Weights of a small transformer language model.
Training: a variant of Adam for these matrices, 168M tokens, 5127 steps.
Each number is 200 + 40 x the weight over its row's rms, rounded and kept within 0 to 999. Layers, rows and columns count from 0. The size before them is the row's rms in percent of the matrix's.

# layer 6 attention value, 64x224, rms 0.0698, rows 10-25, columns 0-111
090,253,230,200,216,288,182,245,256,145,210,177,181,222,232,177,175,161,199,178,164,185,195,210,187,235,263,200,208,249,217,204,247,245,205,213,202,225,230,166,201,187,250,191,222,216,258,154,238,190,252,154,193,206,208,223,192,81,144,170,175,286,256,221,184,218,220,239,193,219,224,176,276,145,224,174,174,227,203,253,186,172,306,196,221,171,149,212,187,211,206,218,81,267,145,265,164,299,212,200,185,220,234,195,220,194,208,148,176,197,252,136,216
108,289,215,172,215,260,156,209,114,177,171,166,117,173,252,196,156,223,232,197,196,248,220,132,181,212,182,299,184,221,220,184,208,208,203,151,190,205,232,196,209,204,189,137,187,193,245,100,248,232,196,223,325,167,206,231,201,187,200,215,110,213,222,175,200,176,194,222,170,243,269,169,260,223,189,171,246,182,212,158,117,133,224,166,192,241,115,245,174,212,305,175,166,183,183,209,214,225,218,209,186,207,264,193,161,171,235,194,165,204,254,117,192
100,223,194,182,306,165,271,208,201,227,222,278,252,197,218,162,177,176,187,148,232,248,163,194,216,160,243,197,210,229,210,188,208,170,204,198,250,189,188,240,198,173,204,172,161,177,184,167,154,157,247,168,149,172,243,158,150,153,214,187,256,143,186,215,221,199,220,275,175,224,216,273,145,203,178,202,204,194,150,213,191,214,247,256,238,123,208,180,290,189,177,233,247,203,172,229,210,275,141,184,217,202,197,131,191,204,179,252,198,194,307,200,154
088,238,231,167,159,195,153,254,207,167,184,156,195,215,181,196,139,209,242,132,186,183,90,169,219,182,289,209,157,207,197,224,190,215,191,197,199,221,230,247,232,182,76,242,154,234,251,243,282,150,145,158,179,212,237,206,178,124,199,205,181,224,202,214,192,198,170,186,200,200,218,208,240,161,203,222,175,230,211,269,140,255,145,182,166,190,116,171,174,213,180,183,118,215,228,207,262,240,293,251,197,156,158,245,190,161,232,130,163,181,153,231,177
099,168,209,238,248,214,122,200,148,218,206,131,234,240,244,188,222,177,208,216,277,190,208,230,188,209,191,230,223,178,186,208,187,147,171,219,232,171,88,168,277,196,187,231,176,219,133,191,197,229,288,187,200,194,170,171,193,253,224,178,173,223,206,242,179,174,185,238,199,208,245,240,205,247,175,229,154,234,254,227,202,236,220,187,208,219,197,324,254,144,173,183,177,162,226,280,132,127,228,197,182,210,211,153,239,121,208,228,174,185,138,160,208
085,249,237,204,235,221,242,168,111,185,217,196,232,209,205,201,212,159,185,162,198,215,215,199,207,197,212,184,168,190,208,245,190,119,243,162,130,191,236,236,205,203,207,145,248,207,214,254,200,179,210,187,188,161,250,213,192,166,263,184,186,293,241,151,176,220,195,238,173,191,248,181,250,203,204,205,240,169,210,166,178,177,255,195,185,107,279,190,277,193,175,227,174,281,204,203,191,171,149,219,193,213,240,195,222,100,164,212,197,233,283,186,231
092,230,204,134,168,161,140,252,221,178,207,163,155,154,219,213,143,174,202,273,225,179,237,163,199,195,260,211,185,194,185,259,251,251,255,213,225,215,212,223,187,206,152,215,183,208,256,206,283,193,158,242,191,262,153,234,207,256,199,184,240,117,176,115,200,207,140,123,206,212,230,224,176,255,244,200,224,190,193,196,126,121,239,184,188,220,227,157,214,177,237,240,216,202,206,220,147,184,224,254,238,202,119,214,170,184,242,194,204,174,120,118,210
106,257,194,165,198,179,159,205,168,200,103,154,225,237,222,248,144,187,261,106,171,182,206,236,186,126,157,255,230,240,188,199,186,203,213,235,227,227,231,145,135,164,148,176,200,234,213,195,214,200,209,240,208,106,225,190,165,271,184,197,181,205,138,169,206,196,174,258,211,145,215,174,197,156,223,135,159,199,250,228,225,175,210,133,221,194,179,132,197,241,244,156,270,193,248,287,162,223,263,262,246,131,251,208,160,221,202,238,204,153,211,183,186
100,169,208,256,183,198,255,185,221,180,197,210,254,202,165,170,155,227,175,192,172,196,220,228,188,159,194,260,251,163,220,183,181,203,198,182,223,172,271,237,175,217,273,195,211,210,175,144,170,151,266,277,231,252,170,189,207,201,210,238,214,172,189,172,231,215,223,260,171,128,146,198,184,255,210,173,117,203,187,168,210,167,172,266,217,181,132,288,244,222,197,234,244,268,235,158,204,166,165,201,131,159,182,261,112,208,163,215,115,219,264,181,171
102,250,219,193,187,231,237,227,191,148,245,170,234,220,254,158,212,189,186,129,184,221,138,107,218,179,207,181,178,200,192,204,190,240,250,213,199,194,195,213,201,196,222,190,159,213,218,216,125,191,208,270,194,202,190,206,286,223,193,216,216,227,229,246,167,139,262,223,268,187,181,179,187,104,185,156,181,205,131,237,158,229,119,218,132,176,205,145,179,238,210,232,221,162,276,159,167,270,167,231,283,200,136,151,171,219,162,203,189,223,273,239,141
104,222,223,155,256,164,168,215,171,182,106,199,214,199,180,216,179,210,209,245,256,172,198,162,185,240,190,173,226,191,180,229,149,218,196,168,253,199,182,122,220,247,252,219,163,179,163,174,235,202,235,152,236,184,167,189,201,152,179,201,214,258,149,207,221,131,242,143,238,220,177,200,202,177,188,158,158,196,109,240,158,267,140,235,166,190,196,172,218,176,221,254,266,252,204,141,223,170,211,261,207,216,147,184,224,171,239,225,182,181,201,253,193
094,175,199,222,236,153,221,144,102,249,247,196,216,191,171,183,242,239,205,244,224,165,241,70,191,246,156,215,238,215,184,228,291,230,239,197,129,214,172,218,134,177,99,257,182,209,155,260,120,153,163,178,183,203,187,218,225,153,214,208,192,242,231,180,223,191,209,191,167,190,202,183,217,124,175,207,140,140,241,263,237,303,147,271,204,230,234,217,170,210,141,169,148,160,180,211,260,264,210,224,246,141,212,233,197,230,159,229,218,195,211,234,202
104,179,191,226,216,181,131,166,128,137,162,184,221,212,192,154,116,188,232,188,215,262,208,254,182,177,183,147,243,221,199,239,199,226,165,240,213,189,265,198,194,163,186,206,201,233,142,147,214,222,202,281,232,208,196,241,229,188,258,188,204,143,153,195,208,140,270,273,178,195,254,160,247,177,177,299,173,203,216,253,158,199,197,196,115,171,171,164,227,196,253,190,217,184,143,174,136,179,303,189,216,266,154,202,160,241,194,129,226,220,210,191,187
104,230,194,176,208,175,216,264,211,165,153,212,222,226,226,177,256,214,156,210,187,244,251,217,185,211,292,184,173,165,198,201,207,68,218,174,172,189,211,179,241,169,189,203,203,220,197,129,200,239,215,297,147,174,263,202,263,184,240,204,167,209,193,168,166,243,135,144,199,189,196,202,92,160,192,189,198,216,232,202,147,206,248,236,194,138,183,199,238,203,161,211,252,226,171,182,196,99,225,261,218,206,190,174,233,135,281,183,159,192,186,171,202
091,212,219,208,193,143,205,170,154,171,252,272,201,198,213,203,127,232,189,192,203,176,206,205,218,187,167,237,283,217,182,171,215,161,208,209,228,206,184,291,238,171,172,167,214,198,196,233,256,183,161,193,191,171,229,180,124,234,233,220,249,213,272,257,189,172,265,123,189,267,165,185,236,154,196,214,265,216,188,270,176,156,205,199,86,198,247,185,164,213,213,159,197,214,206,137,289,110,190,275,165,239,144,215,205,211,172,197,200,203,197,189,138
090,148,172,205,142,190,152,161,222,218,130,204,167,154,160,212,104,208,205,278,256,198,197,222,207,187,192,205,237,185,192,152,196,272,225,236,160,170,251,262,165,210,183,185,159,196,232,149,210,235,140,219,176,188,170,208,232,214,154,181,136,188,125,238,140,191,171,150,165,140,190,195,194,102,212,206,192,167,215,193,264,209,186,201,180,228,244,220,186,185,233,211,210,161,169,105,136,164,230,179,257,242,255,257,293,262,213,165,184,224,225,286,203
# layer 6 attention output (transposed), 192x224, rms 0.0661, rows 10-25,74-89,138-152, columns 0-111
086,192,164,221,206,222,207,230,150,302,260,191,226,159,174,285,182,198,255,268,247,229,213,185,226,199,156,95,226,204,273,244,160,209,241,187,159,257,156,179,197,200,181,228,325,187,219,210,177,232,234,242,161,185,139,190,163,148,270,230,225,152,193,230,147,217,186,181,198,192,165,175,173,191,173,200,189,165,182,166,177,269,186,282,164,231,212,187,202,215,219,266,146,181,189,214,262,155,182,148,201,201,174,221,127,198,160,166,264,197,130,133,134
088,191,179,199,182,183,231,196,227,202,201,241,226,254,210,188,229,254,202,186,197,150,196,204,351,239,197,215,226,187,0,178,163,213,147,211,248,284,186,191,239,165,232,296,121,173,222,163,212,218,227,209,211,197,231,140,264,239,204,177,234,125,244,217,233,198,202,194,199,181,184,175,187,229,180,216,202,189,203,200,207,171,201,222,245,141,156,139,233,240,158,160,176,233,229,231,213,230,171,182,187,235,230,197,178,215,139,219,224,187,137,184,207
092,156,173,222,158,184,236,181,180,225,204,228,221,127,155,217,163,183,203,231,213,239,217,158,323,248,157,191,219,227,219,200,166,194,224,203,171,200,249,210,204,177,184,137,259,205,246,243,200,243,196,265,189,207,55,302,148,215,173,223,175,256,153,230,209,184,185,157,172,287,244,252,225,190,195,162,244,218,205,190,230,232,279,144,178,207,312,222,174,212,239,203,170,238,180,161,239,144,174,227,119,196,206,190,191,195,253,247,230,171,200,193,150
081,210,192,217,186,288,233,193,185,244,207,164,175,220,168,270,264,218,187,261,248,90,275,239,92,144,199,180,212,131,255,206,194,210,190,251,170,140,203,174,183,281,237,179,182,155,178,207,223,200,208,172,154,225,238,251,211,191,206,175,203,164,175,151,183,194,217,186,219,183,108,220,187,156,196,237,151,120,206,198,191,134,124,173,222,205,188,190,242,220,196,168,177,177,164,250,241,216,177,225,189,231,251,130,248,237,168,226,266,209,189,226,244
083,183,98,128,144,193,189,192,163,224,185,219,180,145,203,157,210,182,230,183,226,267,161,173,284,180,242,141,230,206,396,215,233,193,255,240,208,429,231,126,174,276,189,185,303,187,179,183,171,232,187,174,189,174,231,168,205,163,227,241,194,233,172,172,204,231,175,210,168,172,171,181,158,205,187,193,212,172,227,176,213,223,181,242,151,215,230,180,174,177,230,217,196,240,165,167,232,239,176,220,200,116,170,180,238,190,229,175,221,148,251,205,205
085,165,140,270,219,149,179,204,233,199,243,222,250,176,214,241,198,217,219,214,174,168,188,187,291,244,139,231,217,225,0,190,178,188,222,190,207,236,192,215,209,139,231,275,154,142,197,192,193,181,235,209,210,177,180,164,208,197,221,228,201,127,176,200,227,207,204,160,252,199,210,174,222,225,153,219,208,231,244,188,180,220,204,161,195,164,235,220,199,309,173,210,193,179,217,190,187,202,192,201,170,220,211,257,219,242,211,171,193,253,206,174,178
087,232,161,192,214,297,211,160,191,244,151,158,153,221,187,176,191,260,186,149,131,311,212,208,110,169,218,202,217,206,221,220,202,255,231,280,183,220,184,273,156,234,171,157,266,212,204,182,181,208,243,197,200,209,177,175,185,157,192,235,161,222,137,166,122,242,195,245,233,123,104,156,170,163,204,160,197,205,234,283,195,225,211,194,170,320,119,188,195,129,178,207,158,204,158,231,202,248,209,134,229,142,253,237,156,172,178,195,240,226,165,187,248
090,190,160,251,198,195,219,178,200,174,269,207,165,204,215,189,147,192,195,195,205,162,198,173,255,248,191,224,132,163,273,87,266,147,256,205,223,243,165,156,121,155,225,255,257,245,229,142,179,245,196,199,255,144,221,218,218,192,138,216,186,154,214,134,148,222,159,168,137,182,178,190,192,242,152,267,138,234,208,123,205,188,202,179,190,221,254,258,166,268,182,193,200,264,161,199,144,212,201,155,219,205,205,230,269,174,153,262,246,242,224,176,225
085,245,125,139,194,188,137,168,172,208,209,194,217,211,186,191,175,194,173,142,157,226,222,169,309,183,226,233,201,230,0,220,253,202,164,183,269,290,195,203,255,120,186,159,104,194,199,178,198,236,200,185,208,214,205,152,209,217,198,174,227,201,214,216,169,250,172,152,202,216,217,151,196,226,165,235,253,157,274,142,256,259,192,145,242,145,165,183,198,216,218,202,234,260,231,205,201,180,218,179,179,184,246,290,215,175,199,162,233,205,188,162,250
080,94,40,265,223,172,187,225,241,176,200,211,198,202,247,244,194,149,231,237,187,224,196,188,242,207,145,216,165,209,99,186,189,188,173,200,188,304,204,225,229,179,248,185,301,127,211,189,230,177,192,162,212,174,230,128,156,132,224,234,204,177,206,232,234,201,217,250,262,186,260,237,206,179,208,214,210,211,155,250,170,177,227,208,214,235,215,183,210,187,206,159,164,123,212,211,182,179,218,216,188,216,153,269,270,198,176,143,190,191,190,251,218
093,137,193,168,218,251,148,286,177,145,232,203,180,184,179,193,246,179,180,252,208,173,229,198,245,118,214,210,192,244,281,196,224,234,186,107,232,228,229,167,230,123,160,242,194,115,161,183,196,199,144,172,218,266,293,283,196,176,228,227,208,219,216,197,277,267,266,182,235,167,200,154,263,273,159,225,182,154,238,238,234,206,132,231,182,165,188,266,169,167,175,232,285,166,164,179,197,173,188,228,168,200,239,219,188,230,206,88,142,167,215,202,193
073,240,235,188,115,202,233,171,191,165,180,172,188,239,208,248,236,244,222,182,227,222,185,246,164,141,235,248,116,168,149,191,206,148,126,256,181,14,260,181,199,209,246,116,172,196,245,235,198,208,189,251,155,229,161,204,228,246,179,213,177,225,282,235,189,179,129,234,247,245,150,234,239,170,283,152,222,194,122,236,241,130,206,249,241,164,136,122,198,212,282,222,194,159,187,198,170,186,180,255,248,264,172,137,242,210,198,203,189,235,192,209,205
080,210,120,80,225,190,228,220,158,271,185,224,165,229,147,196,198,130,136,265,178,283,165,217,251,173,252,230,228,202,142,285,234,233,153,263,106,255,184,155,180,218,134,176,275,287,170,185,226,241,183,184,177,211,249,106,165,210,231,277,177,231,215,182,213,233,198,211,164,214,219,287,182,162,197,144,199,184,210,193,253,194,202,256,173,208,188,212,183,232,174,216,188,211,226,227,285,203,193,221,207,233,172,136,260,145,246,254,231,144,220,237,243
087,204,163,233,250,190,173,181,237,163,267,168,217,159,166,172,112,163,227,186,164,226,227,162,174,228,157,175,223,258,263,126,217,190,260,175,275,257,187,192,202,189,192,250,182,162,203,216,190,198,225,249,167,177,207,282,138,113,204,155,206,191,206,171,216,243,242,162,251,160,226,174,177,346,151,219,231,212,274,215,211,149,174,210,205,192,233,205,203,156,153,253,254,236,148,199,161,251,210,228,172,201,206,265,238,246,168,187,244,213,220,227,135
084,153,170,312,277,214,181,168,274,131,190,185,167,165,226,155,137,225,214,213,171,169,161,210,260,234,191,227,154,235,214,112,185,216,199,149,213,121,179,224,108,104,294,259,222,159,225,231,206,111,265,152,183,155,206,200,174,208,125,153,171,151,200,167,229,213,228,176,197,141,253,242,179,208,250,194,172,219,191,310,199,130,255,160,232,166,220,211,263,190,159,143,238,170,178,175,238,240,190,229,196,222,211,190,168,232,206,261,200,235,243,225,170
087,232,317,132,199,195,201,210,200,209,155,183,171,246,177,169,189,146,187,231,130,210,185,236,149,200,263,178,197,195,378,238,250,226,202,239,168,188,205,177,160,288,183,154,259,294,216,194,217,205,240,204,168,211,245,181,182,225,189,224,186,191,220,186,168,196,221,225,184,186,178,239,175,214,240,207,206,243,178,222,212,161,184,199,203,243,183,188,173,114,196,206,192,229,207,213,243,226,217,163,246,166,167,96,222,146,287,251,216,155,220,184,214
081,165,218,190,130,242,171,198,234,192,166,205,205,148,212,206,164,209,206,211,258,204,165,178,192,178,132,182,178,178,291,234,185,171,282,208,206,202,210,204,170,194,208,216,270,242,250,239,229,225,214,203,216,182,172,131,191,192,192,212,188,215,264,230,194,223,147,184,146,200,200,258,220,236,199,208,176,180,157,215,230,159,180,231,186,243,205,201,154,192,184,163,170,136,107,207,215,131,205,230,153,228,229,215,261,158,194,211,248,152,195,173,256
090,178,129,219,221,198,222,185,240,218,226,225,227,261,180,244,221,204,207,169,246,232,133,238,326,192,207,193,248,190,64,186,156,222,225,208,246,245,165,175,197,239,198,190,117,193,227,227,208,157,252,227,184,199,205,114,205,244,162,197,218,212,194,221,255,251,217,162,161,156,149,283,182,212,257,249,187,232,206,226,185,222,209,238,179,149,190,194,202,244,75,256,184,157,153,232,290,245,179,184,214,212,186,195,215,227,185,226,159,144,210,225,221
078,196,284,200,171,261,89,149,194,168,235,140,238,197,207,168,148,254,161,192,226,143,204,153,120,160,225,167,137,158,140,215,182,252,199,208,196,94,267,187,221,135,216,205,249,223,181,269,156,296,215,202,212,247,231,229,102,207,216,197,220,198,235,143,188,229,215,172,263,141,184,225,248,223,165,186,192,210,186,174,197,169,120,180,197,227,165,173,172,173,230,155,133,181,187,153,183,117,230,205,219,253,221,204,191,231,226,172,228,235,175,206,207
073,203,140,119,237,236,231,207,176,243,217,220,208,186,239,187,240,168,261,219,236,145,241,237,216,212,117,245,231,160,352,168,205,194,285,264,203,249,179,185,180,194,231,228,209,164,236,228,154,179,209,181,214,182,196,177,237,212,198,150,198,213,185,164,184,201,194,194,205,133,205,128,242,231,172,210,200,204,150,171,238,184,229,194,112,282,211,283,211,194,190,248,225,175,114,226,194,232,182,206,203,237,240,163,213,132,182,199,248,179,233,218,240
081,265,94,172,152,164,152,222,199,240,215,286,313,158,195,172,176,234,208,207,174,225,179,171,297,250,210,158,233,147,361,226,221,225,232,142,250,364,194,119,172,197,226,211,229,149,223,164,204,204,197,166,236,191,208,197,188,234,193,205,181,223,184,192,199,229,232,143,168,223,130,223,192,197,244,171,180,209,176,175,199,214,158,202,241,164,209,141,168,183,222,253,200,262,205,192,253,270,183,196,181,127,229,265,215,246,185,167,181,201,243,200,209
083,191,136,217,161,224,207,175,198,204,183,222,224,204,173,203,176,256,203,197,184,229,188,188,363,183,204,242,225,214,0,176,202,200,208,252,193,124,180,182,230,192,213,236,140,174,219,198,221,186,153,176,197,208,174,109,170,219,190,225,214,162,207,219,203,157,225,195,205,221,226,267,198,204,169,214,203,272,239,230,253,238,168,193,171,210,210,169,196,268,202,184,184,167,181,156,227,155,179,170,214,257,202,216,242,190,216,196,240,184,210,187,180
080,246,186,221,266,160,283,180,151,268,201,191,176,232,137,228,240,112,252,175,218,161,298,222,137,207,222,223,213,186,206,207,238,203,222,197,239,253,176,246,177,242,228,162,160,136,174,232,218,174,244,210,265,226,220,251,253,175,214,265,248,171,174,225,166,236,201,192,210,253,173,139,270,141,218,207,183,133,270,192,143,214,230,234,241,196,181,256,261,224,211,207,281,198,164,170,154,258,258,210,112,164,286,181,228,202,210,225,197,161,219,235,194
080,193,268,240,172,205,251,202,164,203,286,209,182,198,208,202,193,178,177,223,257,190,180,245,9,166,194,176,163,214,265,228,204,193,185,151,294,74,182,268,260,181,241,194,216,182,165,190,252,165,184,186,216,279,139,235,193,243,178,106,245,138,205,225,225,202,144,190,181,190,231,197,215,202,222,251,196,197,247,124,208,150,215,253,227,179,231,280,197,224,163,231,212,241,207,252,194,178,214,176,140,222,232,193,239,219,189,175,143,240,178,210,167
087,180,187,234,242,209,227,217,162,248,217,250,168,191,165,229,229,186,187,164,125,234,174,158,311,233,156,282,247,227,16,198,181,203,218,238,216,211,184,207,247,217,205,173,180,189,192,202,159,213,96,162,157,199,290,119,140,208,203,216,228,247,175,172,152,271,236,115,249,236,205,200,177,164,168,217,232,201,223,213,193,254,215,205,226,171,188,159,231,256,205,186,193,219,231,230,197,248,243,232,219,187,189,208,200,227,259,149,264,207,214,165,281
076,162,100,252,139,218,146,125,196,196,204,186,172,254,253,227,228,201,135,149,175,228,273,232,207,177,202,171,195,278,176,205,202,180,164,218,176,318,217,284,254,254,249,267,222,200,181,170,250,233,219,192,203,184,253,108,201,188,177,274,174,145,223,195,140,237,237,248,202,252,169,185,230,216,235,170,187,253,274,227,269,217,181,240,181,200,181,209,193,117,241,219,148,180,193,224,199,85,258,170,211,120,225,222,245,136,261,181,151,183,222,171,221
074,250,100,195,150,187,250,214,172,175,214,196,218,168,189,226,232,192,237,248,223,282,233,220,289,159,211,257,152,213,327,209,286,198,170,187,154,351,151,222,192,225,162,219,205,211,210,218,200,187,177,192,231,201,112,190,226,198,185,266,144,202,191,223,176,180,179,245,122,250,204,192,296,223,324,179,232,188,214,204,210,144,228,184,174,178,159,226,160,195,215,198,177,245,213,204,199,194,208,198,239,152,214,171,238,246,230,224,255,157,238,205,194
074,142,183,150,165,166,176,159,288,144,179,184,187,202,253,214,197,222,225,175,160,181,203,261,306,208,188,158,172,176,140,171,192,157,172,229,180,180,231,266,184,177,244,222,174,180,245,175,164,218,180,265,246,135,189,180,256,190,264,185,240,196,220,195,141,153,173,252,223,234,139,200,166,287,170,168,266,288,212,126,246,166,198,154,166,187,272,205,163,256,187,236,216,185,149,207,181,227,177,162,161,242,232,209,240,174,171,202,225,222,237,212,169
075,165,282,212,205,172,235,230,198,225,227,195,166,153,186,176,163,195,139,224,165,131,157,135,163,211,161,279,172,260,157,225,226,214,175,190,189,292,184,155,204,222,206,251,227,243,181,186,177,189,225,185,230,171,218,193,211,211,218,269,164,192,241,195,153,302,132,164,246,226,145,233,210,175,166,152,204,184,247,171,198,207,163,118,248,249,143,228,207,166,260,201,154,205,180,254,167,210,185,205,170,132,194,209,139,190,213,153,148,244,178,176,270
081,304,225,264,194,152,212,181,201,190,174,231,224,216,130,221,154,157,232,165,129,263,160,139,97,226,230,243,192,225,283,205,202,283,250,135,203,317,215,220,195,212,185,175,169,162,184,232,202,187,231,150,200,200,181,182,100,267,266,128,199,245,181,169,307,174,226,180,176,226,201,229,237,185,189,246,196,214,206,203,220,226,196,192,252,179,206,177,181,237,152,145,138,223,280,212,173,241,210,199,216,177,245,187,167,252,311,238,237,225,231,189,175
080,221,132,236,206,186,196,215,233,178,164,158,226,216,144,196,242,161,197,148,197,172,201,177,345,182,209,287,151,209,159,160,171,258,213,206,258,211,210,180,197,247,243,197,179,224,210,217,100,201,238,180,251,233,217,173,211,188,190,183,187,157,188,123,244,196,162,178,161,125,144,228,213,125,179,218,226,223,206,256,185,206,193,184,206,221,104,136,221,187,185,247,238,193,146,183,233,260,161,144,236,170,181,178,117,248,270,199,189,192,217,227,189
077,198,323,246,241,233,231,250,210,110,201,179,225,195,263,208,164,151,169,213,225,173,251,196,34,208,155,205,136,157,398,222,221,166,171,157,184,130,183,195,219,218,153,199,226,223,173,198,215,126,251,211,183,251,200,360,255,177,190,188,191,196,208,223,197,232,154,238,188,218,229,174,195,241,185,179,230,227,191,185,185,186,220,202,210,243,218,293,219,214,211,197,219,233,130,226,187,237,175,177,91,179,150,168,149,182,193,243,170,267,189,177,206
116,223,229,193,223,174,227,177,188,202,250,196,199,266,153,218,183,189,241,240,229,150,180,191,76,220,173,180,195,152,202,114,170,206,208,101,183,122,221,237,225,199,240,209,217,230,221,184,200,190,209,231,269,178,162,238,162,218,152,161,264,187,237,173,220,217,205,140,151,213,170,309,141,235,195,162,185,230,151,222,155,157,291,157,235,205,172,232,215,146,245,203,205,193,252,156,167,272,218,197,177,173,213,132,234,142,236,181,159,219,246,180,172
114,176,100,169,157,220,197,158,208,280,228,211,159,290,163,243,191,191,195,242,259,190,224,288,293,166,187,136,185,146,114,171,228,159,190,291,187,210,193,244,217,197,207,244,184,121,162,226,193,156,204,287,202,199,149,138,219,180,181,192,180,172,249,206,242,167,199,171,190,182,142,227,254,185,216,193,201,210,138,201,138,194,137,183,201,180,170,188,195,171,168,232,252,71,223,142,213,195,234,157,190,231,135,208,194,206,205,218,154,150,214,227,200
126,225,296,239,229,203,215,246,150,135,222,184,243,193,228,243,216,203,219,202,198,168,158,210,268,204,250,237,194,180,165,233,251,223,228,158,140,157,240,221,210,177,200,126,188,201,236,159,269,208,206,226,218,255,200,205,278,176,186,228,260,188,174,241,230,217,205,203,217,181,176,127,180,172,185,258,200,208,192,163,152,198,121,152,147,177,135,151,191,240,190,177,139,194,239,214,164,192,266,223,252,217,223,228,171,186,204,169,169,222,172,212,208
117,194,276,156,210,242,195,238,156,204,146,227,211,253,165,161,197,191,198,226,215,217,271,141,133,235,153,231,200,238,282,178,179,229,233,200,185,167,252,201,223,188,237,207,214,249,215,182,126,173,248,218,258,206,187,176,261,247,204,142,231,177,207,142,194,238,208,184,186,203,214,323,115,195,236,123,205,196,179,200,188,169,239,241,208,146,159,250,202,189,205,250,182,175,256,190,188,226,179,202,162,202,185,224,205,160,235,233,186,209,225,165,216
122,222,115,202,102,160,142,221,169,244,251,211,195,207,220,239,197,205,231,278,193,183,238,191,207,196,225,200,241,179,352,252,178,224,211,210,195,315,221,199,111,208,214,218,202,136,227,177,199,161,154,232,174,133,281,226,221,268,209,244,140,159,220,212,160,153,206,148,158,143,181,221,262,148,227,180,251,185,180,184,180,180,153,126,158,213,280,205,204,177,203,202,185,180,284,267,267,278,132,204,205,199,283,226,177,261,147,182,207,187,224,217,231
100,173,177,243,165,222,190,136,229,208,188,227,213,148,110,268,181,180,222,242,246,170,213,220,265,177,244,259,207,167,0,184,233,212,217,248,154,122,206,162,251,173,234,177,111,185,249,170,230,209,183,191,257,210,147,163,144,224,223,252,252,227,203,213,187,206,236,165,177,210,176,203,147,185,198,240,197,161,201,198,212,212,189,143,184,243,206,177,183,236,224,235,137,182,144,179,219,231,196,192,254,273,184,258,220,179,229,188,266,252,191,182,221
119,208,159,189,193,173,242,212,258,256,127,218,245,144,255,127,212,199,200,114,195,218,243,200,125,201,89,136,230,218,238,192,107,184,215,176,223,267,207,246,179,215,224,172,229,144,160,277,180,193,234,171,163,162,212,175,191,136,242,225,249,184,218,159,165,229,211,256,225,234,215,251,264,218,208,175,203,234,211,156,216,204,188,283,218,152,204,185,288,163,153,296,212,188,214,171,198,266,127,169,150,204,159,172,186,236,200,205,228,120,260,241,162
133,198,183,193,232,323,203,183,261,208,139,192,201,245,186,177,219,242,159,238,250,200,211,273,131,197,190,143,168,240,192,148,183,194,180,167,200,159,244,216,235,172,193,256,194,91,183,203,216,210,236,150,226,174,193,179,198,134,223,133,160,206,224,183,153,187,109,187,220,176,186,240,231,219,228,150,233,143,203,135,265,186,188,241,236,199,217,196,169,157,216,282,213,230,263,208,169,165,242,217,166,196,247,216,197,184,196,144,179,184,208,272,239
114,299,160,210,155,224,194,186,228,199,189,243,193,234,222,240,205,201,121,158,208,138,139,259,288,190,183,158,188,233,70,167,196,194,237,224,249,263,212,220,203,149,192,245,203,196,152,184,179,174,152,158,218,213,148,117,133,204,220,226,200,171,201,262,254,233,215,170,124,204,176,174,243,169,239,270,221,176,176,196,259,227,173,221,194,255,198,180,156,227,133,195,196,202,127,193,236,187,238,159,182,228,101,268,179,233,200,172,195,193,196,186,209
132,175,229,201,279,252,177,128,337,172,228,228,276,186,231,183,235,229,241,170,256,227,233,216,210,179,261,167,136,229,180,114,253,214,182,158,176,272,214,205,180,148,208,181,202,150,233,150,274,203,264,134,214,199,192,151,259,167,194,159,176,157,136,174,160,245,221,257,248,250,195,214,123,212,267,220,156,164,251,162,204,213,174,242,257,165,114,160,189,192,284,177,155,172,263,218,182,166,257,227,197,173,226,236,214,139,174,214,204,169,183,168,214
131,185,191,169,181,208,191,225,233,260,149,222,224,140,252,172,177,164,225,165,145,225,282,112,164,168,183,215,153,191,311,217,240,123,221,229,171,223,158,264,179,222,198,159,189,183,183,257,195,228,123,248,150,135,233,175,204,228,206,203,210,218,228,212,120,161,190,230,211,153,198,280,241,184,190,194,232,234,175,227,234,172,204,188,223,174,202,185,161,206,139,288,290,245,198,240,228,285,157,148,185,196,195,204,211,255,173,191,280,197,226,150,184
125,191,228,199,225,224,175,162,163,207,239,222,235,160,234,143,244,186,246,180,185,243,252,225,185,184,240,306,174,241,169,176,207,222,193,154,186,186,230,188,252,174,200,258,201,245,263,175,158,288,207,256,213,197,172,211,159,180,143,155,204,181,182,82,139,244,179,230,179,225,232,212,242,204,180,178,159,223,268,202,192,199,247,231,214,229,178,224,220,182,246,171,176,199,125,221,203,166,201,272,191,182,302,154,213,174,235,217,195,247,228,208,177
136,216,229,147,161,131,258,155,290,185,222,211,195,254,109,170,206,231,199,126,228,222,163,223,131,232,142,191,182,185,190,190,147,235,205,103,209,270,230,199,174,175,211,254,260,167,231,188,202,142,216,171,174,108,229,166,210,162,207,179,182,202,225,218,195,283,235,117,197,210,157,287,251,239,208,205,268,198,178,185,204,252,142,173,201,228,187,198,223,171,229,198,192,213,280,200,182,197,118,227,172,171,196,168,197,200,204,159,182,145,230,261,169
137,183,136,189,233,235,145,160,202,238,193,220,158,201,148,213,206,177,201,318,195,188,231,274,227,152,250,237,192,172,244,161,235,202,215,184,187,254,228,302,183,180,213,172,176,128,171,159,266,150,194,132,161,197,195,196,188,237,231,171,189,239,184,199,175,203,212,161,189,253,225,191,244,141,208,221,172,109,86,235,126,216,155,139,148,141,260,220,184,132,200,199,187,154,207,244,129,255,199,247,267,176,229,200,242,218,239,165,236,262,191,189,196
116,217,151,215,157,189,205,187,224,215,174,152,176,138,117,217,245,187,151,119,149,194,205,185,360,189,222,222,239,230,167,227,181,259,245,219,188,229,191,140,209,176,258,194,154,225,232,201,151,233,138,229,246,208,212,164,157,227,212,218,226,211,172,242,220,177,267,171,164,196,162,178,241,146,244,250,186,149,226,270,254,213,174,180,173,235,172,143,194,241,197,236,196,194,124,247,186,265,210,176,305,224,194,290,175,173,158,211,229,162,165,227,269